Weights of a small GPT-style language model, trained from scratch on English Wikipedia.
Size: width 96, MLP 320 tanh GELU, vocabulary 2048.
Each number is 128 + 32 x the weight over its row's rms, rounded and kept within 0 to 255. Layers, rows and columns count from 0. The size above them is the row's rms in percent of the matrix's.

# layer 6 attention output (transposed), 192x96, rms 0.143, rows 15-19,47-51,79-83,111-115,143-147,175-178, columns 0-95
size [144 143 140 115 116 104  99  90  90  83 112 112 108  98 118  75  82  75  81  78  87  97  97 100 116  77  79  91  80]
[[222 116 172 119 169 125 147 170 125 162 129 133 129  86 108 157  96 106  98 100 126 103 130 177 120  99  90  84 185 108 157  86 142 166 159 133 145 165 135 129  58 101 173  94 188 139  86 122 127 128  90 107 114 104 105 148 159  91 100 122 167  84 134 144 129 153  77 127 119 125  92 112 169 114 115  11 201 121 131 137  96 139 111 131 145 134 112 136 130 122 112 145 184 132 164 140]
 [152 105 152  95 168  78 147 173 117 171 155  93 143 124 101 145 156 145  98 145 130 128 191 110 125 122  64 154 144 158 138  57 110 127 134 124 113 109  92 130 174 124 152 110 163 121 144 128  93 126  98  76 186  86 120 128 170  57 104 150 105 132  93 116 120 142 116 153 155 158  94  53 134 105 114  87 198 177 125 145 150 122 118 116  71 176  83 150 115 200  82 153 160 133 171 124]
 [213 109 159 121 167 172  90 156 107 140 137 142 104  99 118 121 110 125  80 135 114 123  70 146 150 153  76 104 163  89 178  76 143  95 154 102 188 157 125 151  53 105 166 114 189 136 128 111  83 160  86 114 130  74 112 169 119  96 125 158 149 108 155 126 153 147 115 157 120 148 109 113 197 123 120  76 149 108 104 133  64 118 167 122 127 162 110 164  77 165  91 148 161 138 171 112]
 [ 72 100 144 150  88 130 134 110 122  85 154  88 129 185 113 102 152 138 169 121  91  85 111 115 107 110 189 112 137 113  99  99 123 125 129 130  66 144 100 117  95 135 135 147 208 101 161 152 185 118  71 182 131 138 138 131 131 201 200 116 185 127  58 117 138 123 172  75 134 152 122 131  81 136  81 192  71 133 161 122 173 147 180 125 138 112 139  95 133 152 135 136 106 138 121 132]
 [ 53 145 175 113 142  64 123 135 135  58 169 110 177 149 112 127 176 179 126 131 110 137 172 111 155 148  94 180  95 165 107 119 127 116 118 100 106  93  93 133 242 140  94 147  75 121 146 119 123 138 134 104 162 128 125 103 147 152 117 127  63 115 131 106  97 152 139 127 153 173 101 112 116 124 110 180 107 165 115 125 180  99 155  77  70 181 102 148 104 151  94 143 120 137 161  92]
 [179 117 172 104 156 133 146 202 114 135 113 147 148  46 111 131 165 146 102 113 115 132 162 175  95 119 138  84 132 118  95 105 155 147 172 108 109 136 113  92  85 123 151  89 218 114  82  98 161  97 120 105 147 152 143 121 144 122 129 153 147 106  88 167  81 174  69  96 137 131  77 124 124  93  48  88 115 130 165 137 165 127  73 112 102 151 157 142 131 207 109 143 155 129 144 100]
 [176 132 131 142 164 100 129 209 161 132 132 137 127  81  73 135 170 204 177 146 129 135 163 125 114 170 109 121  88 107 141  53 134 132 161 124  80 117 122 102 111 114 162 109 181  95 161 136 120 125 133  80 108 168 149 138 133  88 144 190 127  79  84 151  94 139 111 107 114 163  96 160 121  87  89  53 150 174 138 105 147 118 143  56  78 117 120 153 128 166 107 111 170 134 152 106]
 [188  76 167  90 132 126 118 207  96 145  92 151 105 115 136 122 150 125 135 173 109 108 119 118 140 105 137 114 141 132 160 110 165 145 175 117 119 136  69 120  87 127 133 124 255 128 121  64 181 156 112 112 113 132 126 164 105 120 134 173 118  91 119 190  75 166 101 106 111 157 105 153 164  95  76 100 134 114 132 114  87 136 126  82 115 127 151 170  98 179  78 150 128 147 117  84]
 [156 128 105 108  94 169 111  30 115 140 183  93 133  89 171  91 119 145 127  68 125 132 122 148  90 124 148 154 136 161 112 126 137 131 123 158 112 107 139 144  96 172 202 180 139 105 190 168 109  97 133 145 198 136 123 162 114 120 137 150 154  74 112 112 147 161 111 123 154 109 159  72 104 170  70 139 106 144 144 190 167 142 118  85  64 106 144  94 118 132 129  86 144  64 118 100]
 [138 115 168 126 145 149 104 125 106  95 152 111 134 170  91 142 119 224 156 124 180 132 152 176 135 132 100 156 144 161 199  97  98 155  86  96 108  94 120 127 208 148 101 133 107 150 157 167  84 183  93  69 112 124 129 125 132 118 175 144 132  99  96 114 138 106 132 157 114 162 125 179 106 113 137 100 126 119  78 103 107 149 190  77 133 120 114  90 105  47 134  99 177 100 179 127]
 [168 157 140 171  87 151 145 102 193 154 153 111  61 112  98 112 171 122 169 168 102 134 156  45  98  95 108  75 150 153 132 150 121 153 160 138 183 123 195 209 176  60 119 135  90 142  94 110  50  99 116 167 113 116 134 106 123 136 122 134  57 128 108 110 140 105 123 137 188 144 127 122 170 135 102  99  81 123 122 144 143 101 134 139 127 114 144  89  99 137 145 166 119 133 139 154]
 [121 109 105 127  93 106 111 185 216 169 192  72 112 151 135 130 145 109 100 152 162  75 180 123 171  76 118 153 135 159 133 116 150 144 115 113 142  94  95 184 205 126 128 122 138 147  80 128 106  55  92 111  92  82  96  87 105 100 123 113 109 161 135  99 161 112 100 145 178 158 123 145 118 191 161 129 116 157 117 136  98 176 150 152 142 120  95  61 126 122 152 152  95 127 117 170]
 [155 117  80 148  99 151 115 105 149 104 221  49 135 136 144 107 152  82 163 149  97 119 113 152  97 102 139 116 163 140 128 114 117 181 156 121 162 126 173  95 105 115  95 158 142 111 153 154  95 121 125 140 109 129 125  89 187 145 178  72  77 121 101  92 149 111 126 129 136 127 159 163 108 125  83 117  75 137 106 117 215 123 161  89 114 132 103  62 127 157 121 174 142 124 207 179]
 [127 108 112 152 118  95  91 159  90 136 129 127 104  80 110 103 128 101 131 167 107 148 124  92 106 147 181 166 126 100 161 141 119 100  74 145 115 169 144 174 109 176 108 185  91 100 151  96 129 173  89 116 162 101 106 229 114 132 184  73 179 176 203  95 191 102 135 138 129  95 143 145 120 123 148  96 193 128  93 130  93 157 135 104 114  80 146 101 129 118 137  97 161 133  81 131]
 [105 130 117  82 170 121  79 182 130 146 133 174 125 163 155 172  89  60 125 124 131 111 103 166 161 148  70 158  72  89 119 134  93 104  69 134 117 154 113 140 178 128  94 168 170 155 141 165  86 128 163 108 155 143  92 152 160  88 138 122 115 165 174 102 130 124  82 187 100 151 123 150  97 150 170  81 185 160 119 105 107 161  88 114 157 153  79 165 150 103 133  88 106 122  61 120]
 [102 126 122 129  73 189 189  73 135 171  99 116 121  98 134 182 183 141 148 124 146 118 131 106 100  82 103 101 117  95 123 133 107 107 172 112 125 116 120 165 186  90 152 171 130  60 118 116 183 167 114 152  97 131 155 175 182 151 146 128  83 163 113 143  91 100 145  72 128 104 132  80  99 167 159 148 121 117 177 140 101 116 149  92 146 141 106  24 120 166 161 128 148 151 111 105]
 [ 95  87 148 116  91 128 137 135 171 123 102 115 139 121 106 179 124 106 166 117 158 104 155 151  57  97  80 120 134 148 110 122 140 121  99 114 108 145  69 152 130  82 172 123 101 115  76  97 166 173 148 152 140 126 165 123 159 135 138 145 110 196 132 131 106  79 158  73 157  98 160  91 122 218 169 135  88 136 111 163  98 107 153 165 133 113 108  41 112 161 211 160 163 150 135 122]
 [132 122 142 100 114 170 195  88 112 191 169 155 146  88 103 167 155 184 118 133 121 120 105 156 108 108  91  78 134 121 111  99 123  90 131 103 148 106 126 113 143 122 119  93 149  65  93 105 156 138  82 103  52 155 183 140 127 187 143 110 129 148  95 147 156  80 237  75 137  82 147 110 139 158 100 180 126  91 130 160 131 126 131 112 154 160 134  92 123 201 125 127 138 149 147 132]
 [196  98 122 155 104 131  94 199 136 157 102  94  95 106 132 144 127 172 124 140 125 109  94 158 166  75 216 145  86 149 151  53 120 125 132  93 124 105 140 177 104 163 129 122 111 136 155 128 115 133 110 105 135 144  93  66  79 162 125 100 100  85 106 177 209 128 125 122 147 168 126 176 123 105  87  94 143 144 112  55  95 164 139 107 145 132 143 171 105 152  78 152 168 117 114 138]
 [141  87 153  92 150  63  93 166 146 102 153 146 178 130  92 100  27 131 119 127 142 125 110 119  82 135 158 137 140 179  80 114 166 147  69 157 120 141 143 103  95 169 136  83 144 138 100 123 147 128 115 111 165 139 148 118  97 163  69 182 175 138 118  96 141 186  82 142 149 179 122  97 111 155 125 147 107 142 107  87 142 149  86 144 117 109 139 226 121 132 117 163 152 102 130  68]
 [160  92 194 114  41 112 158 110 192 128 166 129 104 130 127 124 127 118 133  94 114 112 184  96  87 111 128 134 192 135 127 176  92 165 168 121 114 168 125 113 175  67 169  90  84 159 112 172 103  84  63 157 160 104 143 127  92 134  94 132 157 140 158  88 124  79 109 100 198 167  84  92 165 133 146  95 112  87 134 122 133 121 169 119 155 109 117 137 119 115 142 157 140 124 124 186]
 [129 118 111 158  73 121 113 190 154 160 153 105  95 144 170 119 118 128  97 135 107 100 163  98 187 113 190 146 162 156 152 142  93 125 140  97  95  90  97 145 153 109 168  98  73 182  89 123 117  73  41 102 100 108 117  95 116 109  98 135 174 152 169 122 125  99 115 140 175 182 122 167 178 131 162 124 134  80 143 113  73 177 200 119 148 109 140 137 136 104 120 147 107 130 102 193]
 [118  66 122 113  83 121 114 138 196 107 167 110 115 156 132 117 134 130 147 100  96  62 143 155 149 118 158 123 149 196 131  92  90 119 129 116 113 110 133 131 155 115 156 128 200 133 161 178  78  68  25 137 141 125 130 132 162 157 105 113 145 114 109  80 139 123 108 121 190 186  71 126 107 179 126 131  91 148 168 144 123 133 174 117 139 133 117 145  64  93 131 161 103 122 147 197]
 [101 104 123 142 139 132 116 174  67 202 133 183 145 107 152 115 136 127  99 156 164 167 133  45  55 153 102 123 178 101 110 157 145 134 143 128 145 182  93  68 112 119  92  95 111 111 169  81 208 161 138 154 120 131 136 141  84 119 181 115 156 187 141 135  94 101 133 101 111 139 138 124 131 116 109 111 170  86  99 131  57  86 121 156 132 139 141  99 132 194 112 136 128 154 110  87]
 [ 90 150  41 175 167 173 117 187  81 174  82 141  93 134 178 127 153 119  94 109 125 127  88  94 195 185 126 100  74 101 143 127 132  79 134 145 154  86 102 190  97 126  81 190 140 119 158  71 162 120 155  98  76 128 103 137 135 105 143 132 140 139 158 140 106 119 140 125 100 137 169 166 142 130 138 111 174 169  95 125  82 154 166 154 109 147 127 123 157 120  92  70 129 135 106 121]
 [177 142 186 133 201 102 107 166 101 139 125  87 109 171 128 110 134 159  81 125 127 149 121 115 145 137 124  94 147 226 101 126 147 116  99 161 129  98 146 114  67 125 180 121 200 115 122 139 151 101 129 109  75 115 142 149 127  99 121 145 135 107  98 176 115 191  92 169  81 141  82 147 146  83 106  56 116 114 132 155 119 122  82  98  95 144 157 188 127 134  83  86 136 114 171  92]
 [154 138 142 134 132  20 100 174 127  97 177  96 135 117  85  54 153 137 107 136 126 155 179 120 148 137 129 154 114 177 144 102 133 109 115 168 121  91 181  98 152 112 169  97 134  80 193  86 112 109  86  65 113 174 135 113 138 147 105 113 158 105 111 173 181 127 146 166  84 139 109 162 141 121 121 116 158 114 157 131 138 128  94 113  84 140 178 137  87 152  71 108 175 110 182 152]
 [134 119 152 170 178 157 111 175  74 142 120  86 101 168 154 129 131 129 148 169 114 115 115 112 115 109  95 133 161 164 149 132 149 122 151 129 112 139 121 151  55 151 166 149 231 138 165 140 168 108 130 102 125  80 110 151 105 109 139 137 111 118  67 220  60 173  94 140  64 181 144 145 123 120 112  64 111 147 125 112  82 101  87  88 118 127 105 163  92 120 103 113 135 136 143  83]
 [ 95 194 149 113 157 170 111  69 136 107 106 136 140 107 132 137 156 171 145 110 100  85 191 146 110  95 134 158 100 115  40 123  93 118 126 177 115 124  95 140 110 136 226  78 150  97 106 104 158 159 137 170  88 112 134 114 173 100 125 148 157 150 146 106  69 138 121 114 140 137 143  82 118 156 120 161 119  99 181 204 131 121 164 105 101 112 159 136 161 111 157 153  75  85 105  88]]
# layer 6 attention value, 32x96, rms 0.126, rows 16-19, columns 0-95
size [104 103  95 100]
[[ 97 126 146 109 139 231 146  60 117 135 144 152  73 139 171 194 115 128 105  83 126 121  41 141 127 140 136  86 135 103  87 144 109 112 127 118 146 127 167 165 105 172 118 128 121 141  85 140 186 171 186 135 134  92 120 118 127 172 123 142 163 103 125 114 148 169 138  79 171  83 125 110  91 132 120 167 122 181  63  96 125 142 111 125 164  66 127 113 162 130 175  86 135 169 126 123]
 [153 149 112  91 105 119 190 120 116 122 138 140 144  83 112 119 123 147  68  81 146 144 126 118  97 129 144 106  77 101  78 130 136 111 141 114 113 100 108 126 171 124  88 117   0 127  98 121 150 135 146 127 134 180 169 115 136 160 139 122 186 122 151  72 172 107 157  87 168  83 135  67 118 136 144 183 126 117 104 108 129 143 160 146 132 109 163  63 192 143 148 102 127 145 125 157]
 [119  46 152 122 111  66 148 190 149 137 122  95 122 177  90 161 118 143 107 147 132 154 122 110 235 152 116 100 134 138 188 105 105 150 136 121 140 125 122 125 120 123  23 133  73 162  88 126 125 108 156 144 120 124  70 117 119 129 137 104  34 119 109 141 135 121 156 171 119 102 147 134 167 146 126 109 185 139 147  34 116 116 144 133 176 155 113 133 112 127 127 120 134 148 130 138]
 [ 97 115 158 144 102 134 180  92 127 137 124 135 105 125 190 152 124 138 141 158  99 105  93 107  77 123  96  91 165 157  95 129  99 134 122 133 139 106 215 101  64 115 193 114 104 161 107 124 195  43 158 140 105 147 175 115 134  65 108 109 183 138 121 161 129 180 113  85 109 124 137 158 130 152 174 128 144  94  82 106 127 157 168 106 144 108 143 143 164 138 163  88 124 166 113 202]]